python train.py --n_layer=8 --d_model=512 --d_mlp=2048 --bias="all" --grad_clip=0.5
Each number is 128 + 24 x the weight over its row's rms, rounded and kept within 0 to 255. Layers, rows and columns count from 0. Numbers have three digits each. The size before them is the row's rms in percent of the matrix's.

# layer 3 attention key, 512x512, rms 0.0762, rows 139-160, columns 0-63
083:126110096104121120137151151145139109127102148123123159153146106116124148090130111136151124151135118135134118081128100112146135129157103122140183151132132153124130064171126109107146140121187134
092:133126136120131139120149098144169101095120116136139154145108145152153111138105142091142167141142142123096113173139130142150122155140137137128108107122123126156114107105117107137098119110151126
079:117121150098154108090086101109136164152147160151093146125199147135170124117129117149102098126126139169184126132116105152113169095126122127134122134146102150141127062142098138133144123112124139
102:096174172123107156119105127067111152123134189158092118151116108115112149156163117140136167113140114123155094144086138137121165081112096098128139140103152153126110133144119110132110126153108144
103:106114109127153132128168140105128166171138137172142114108116102124111083078127146165132144125100115159143158097136104101120125132142137132139146118147132106129140129150107136144137115103118097
087:151158122136159145142123144140097103138128115128101157129098132139139125081114137132137116125111129108116113118125154179136150162144141120111097144136190091110126184102128153070142128148134136
099:103164115133095118187155156127160099115146139095125156160090111096143119112150128123102095107126109168149135100108138167145116116118115117097109101154122102101166189150148123139122145133139117
101:165116117144096132130150183137098138122116144124118146132127119120170098089143082147131108126165124120136130129140096116117105125130149135100089168135111121139148179126100138150092130119137130
104:105133136117180117135136153133104071088125107107097182164111115114116111123137114135124109107195122135149117122136163117124118132136127137146138172143111135148084149157126127168126163136135126
109:144129140123131153108133113085106123138154145126133100116112112125141156179146124124124144086109119171105092134103136115145097110147130096137112125126156123132155140181094126144131129131149151
105:152118197155116123115133080105087153098146119104141137188110093075169150142118144145144108153098124125141095160157133124100126120151114150167104082128125162155139092106159151118111110165126118
094:153103156164129119140135137116144102140147141134148131154083085132127133153155138143149103125123104142085092121111094157108157126129170117138138150169151110145131154178155124112100102134059153
092:102135115144151122093108157127136139119131146124108145094161129159107152107128132191138113130135113160132096101087109141100109120143131135096077133101126120166125090103120067105151112149144098
103:144113125170112101137113150097115149128114120141118155067135138113131176122125126130181149114121125096138093119078163168137096141152092099105106140127182128066105126149125144146130152111143094
101:115146100131128181146129114142137063120148128142108132106111138136141113154124162129142145170104112127101122151122114083176118135167150136137189157139134137138137160142152160109119157173135136
102:146165100170112135141155136100123121082150118078116127160114126125100137174134130111154099140122136145134135110126134120117114100116132114155141157124133125111159160129157119126130135155102126
073:127151143129123096127128165129148127133112179122142132115163118125086100123146159168115121121119124125155153101116121112124142077116075130114138116174101094117124072155122109136122105103106124
088:148116172086142106109151115122142165117160155088134120152161122129146153109145153158125120122115092161183132138121139124160147122109121093121138071117150131098105173144167118152113101124072085
103:169113148120138098054093142112120117109134094137122151157100160096134115102137114163132124161116149142127103110129122126096106162115116115134113122119118136151097113126117077119126100144105129
099:154129131124145140136121135151160130089116108159162125155161136115090097085167083118123161134102128113095136115097156114161157153135125075097140134115125153094131157133094130104104136128121112
101:156111093110118148115128128136126167113093136176132118129122162140129151152102123101131117130166133150162109126159157152113087187120155143154107127133177142139128133097134152138108150121167157
100:139199097154118129100127104122142139127162163086106126112108105121146125108163193128156106130099085142108140102134165099098140085107116107143168152117142097137128150146075116089118141157164115
# layer 3 attention query, 512x512, rms 0.0776, rows 140-160, columns 0-63
100:121148135125091134152167108125141159182115126136123100130141110136147141133175130133070152135140126107117147152114127164154118145125137112128131107126113148086098130107116128076099098134118164
090:159105145148138145155106137114110108115157126152159138145116143118101144108150140113092137164128116170156135172128085109154113145140157100107129122081120117117106162136097122097168146115116117
101:128132126116104124165151099128117123122147115169134130136140094090120114193158145129141163073153088104121178131149118129144100139127129112122149137146104163141156105127103146128107118134143085
102:157111090144159138097109153111145149151131136127114130121110160157163076134059150100143114109133116105129145136126141139120161145126099132137134125126090173099125078118152109113133136121139162
086:122128107175129145085141156148104116093115135115156137119095107149148149150118126140162130113102151103130169110134137143166157083118128161120148114124138091111128105133179140163090128160123152
098:129126118091174141141133117089091101110169138112175150116130131095134125153121163182146159122105137132117063112100108107132153107146123090105122135140122097102108137091160088149115109135110141
098:110128130120092158097122145146100133138119124166114130163139102120122121139178159117164129125141138125128124096135123142121094105101113159118103157124094164104140172138132092133171127060058111
101:139135160114124113120158100164142145108187113123165133183137124115134175175126129113159116114116117158124152119123126104179126092130139148145150134102102112111118133136156095133165117129105109
110:114113170139134112122115092090149202101152081093118171143108131165119091110109177115122123150155105128105115125113140165124175159137107108132121131111162142150106103163118078079120115118104148
103:128154147144113201140135091110107132160147097116123189109117120125139117128131125116135100121182191136095100142182131160141141088133124098178179155118133103192110137119174106127047146140093168
098:084109095143149121160093116141095082100131100102108147164139159142142093129156113171151151147112135122104156114139161133116174114163115155137159142126168117137099106113135080127126147138121081
099:129147164090121121135120157135152151123132167124120132126122128097116130079160167140121114142105124119144118166144074094137155091162152132101134106093096106136167114124101123145154138150121154
096:140081134113119106100146120124098176127094146154115115111127177130088142121158105085147145124134120124176175108157110116054124124181135089129148136131130132129217102093137106122126108140141101
100:086143131147141129145119123088122126125105089131104136135171097122118144105120150108152158185145153162114135080104080140094115135110124140108118140099150142130103136151101133108126141142099124
093:119172113113136146152104117125133118112135098158093142145151169125087155187141114116155144112097128139090106110150158124134154196129126086116124134058166094088111121129119086156129138106116117
077:165112113110123166147120160125121117091157146119124146133127136058153093069169110143107157129057103116107142137103131129139102132161131123145139136137095156096179103108158109148137131123141133
095:135114147115146100129145108150171142141100124119094114111127122123131116150131177173148132129164121104122133115113115179073136132124105126128104120105113169111103116116133151125112151129110109
101:092169187133127124126129118111117121112131136078144142142130131137121157148138082135152153108097128094109051095125098097158113129147111129136124114132130181115103122101150097169193114154152124
098:145107174174153126114130117096091107118130091157182154134126152146104138161142120140133104115077059121119132132124167125135156117113073151095129124164104183087140086139117126084154111141152134
101:078130097124143142082136119122093135129112150074145135136122140139143161125158150116158105130160140102136123103128115115149119125099149101165131126145112115110121102115100153138138145100139105
099:138136155113170100152123153138112139165140084134105129065162118108193162138088141146128174141145138167155116146134157134117174093110106170144089119116128110105134157079127147159115145123115113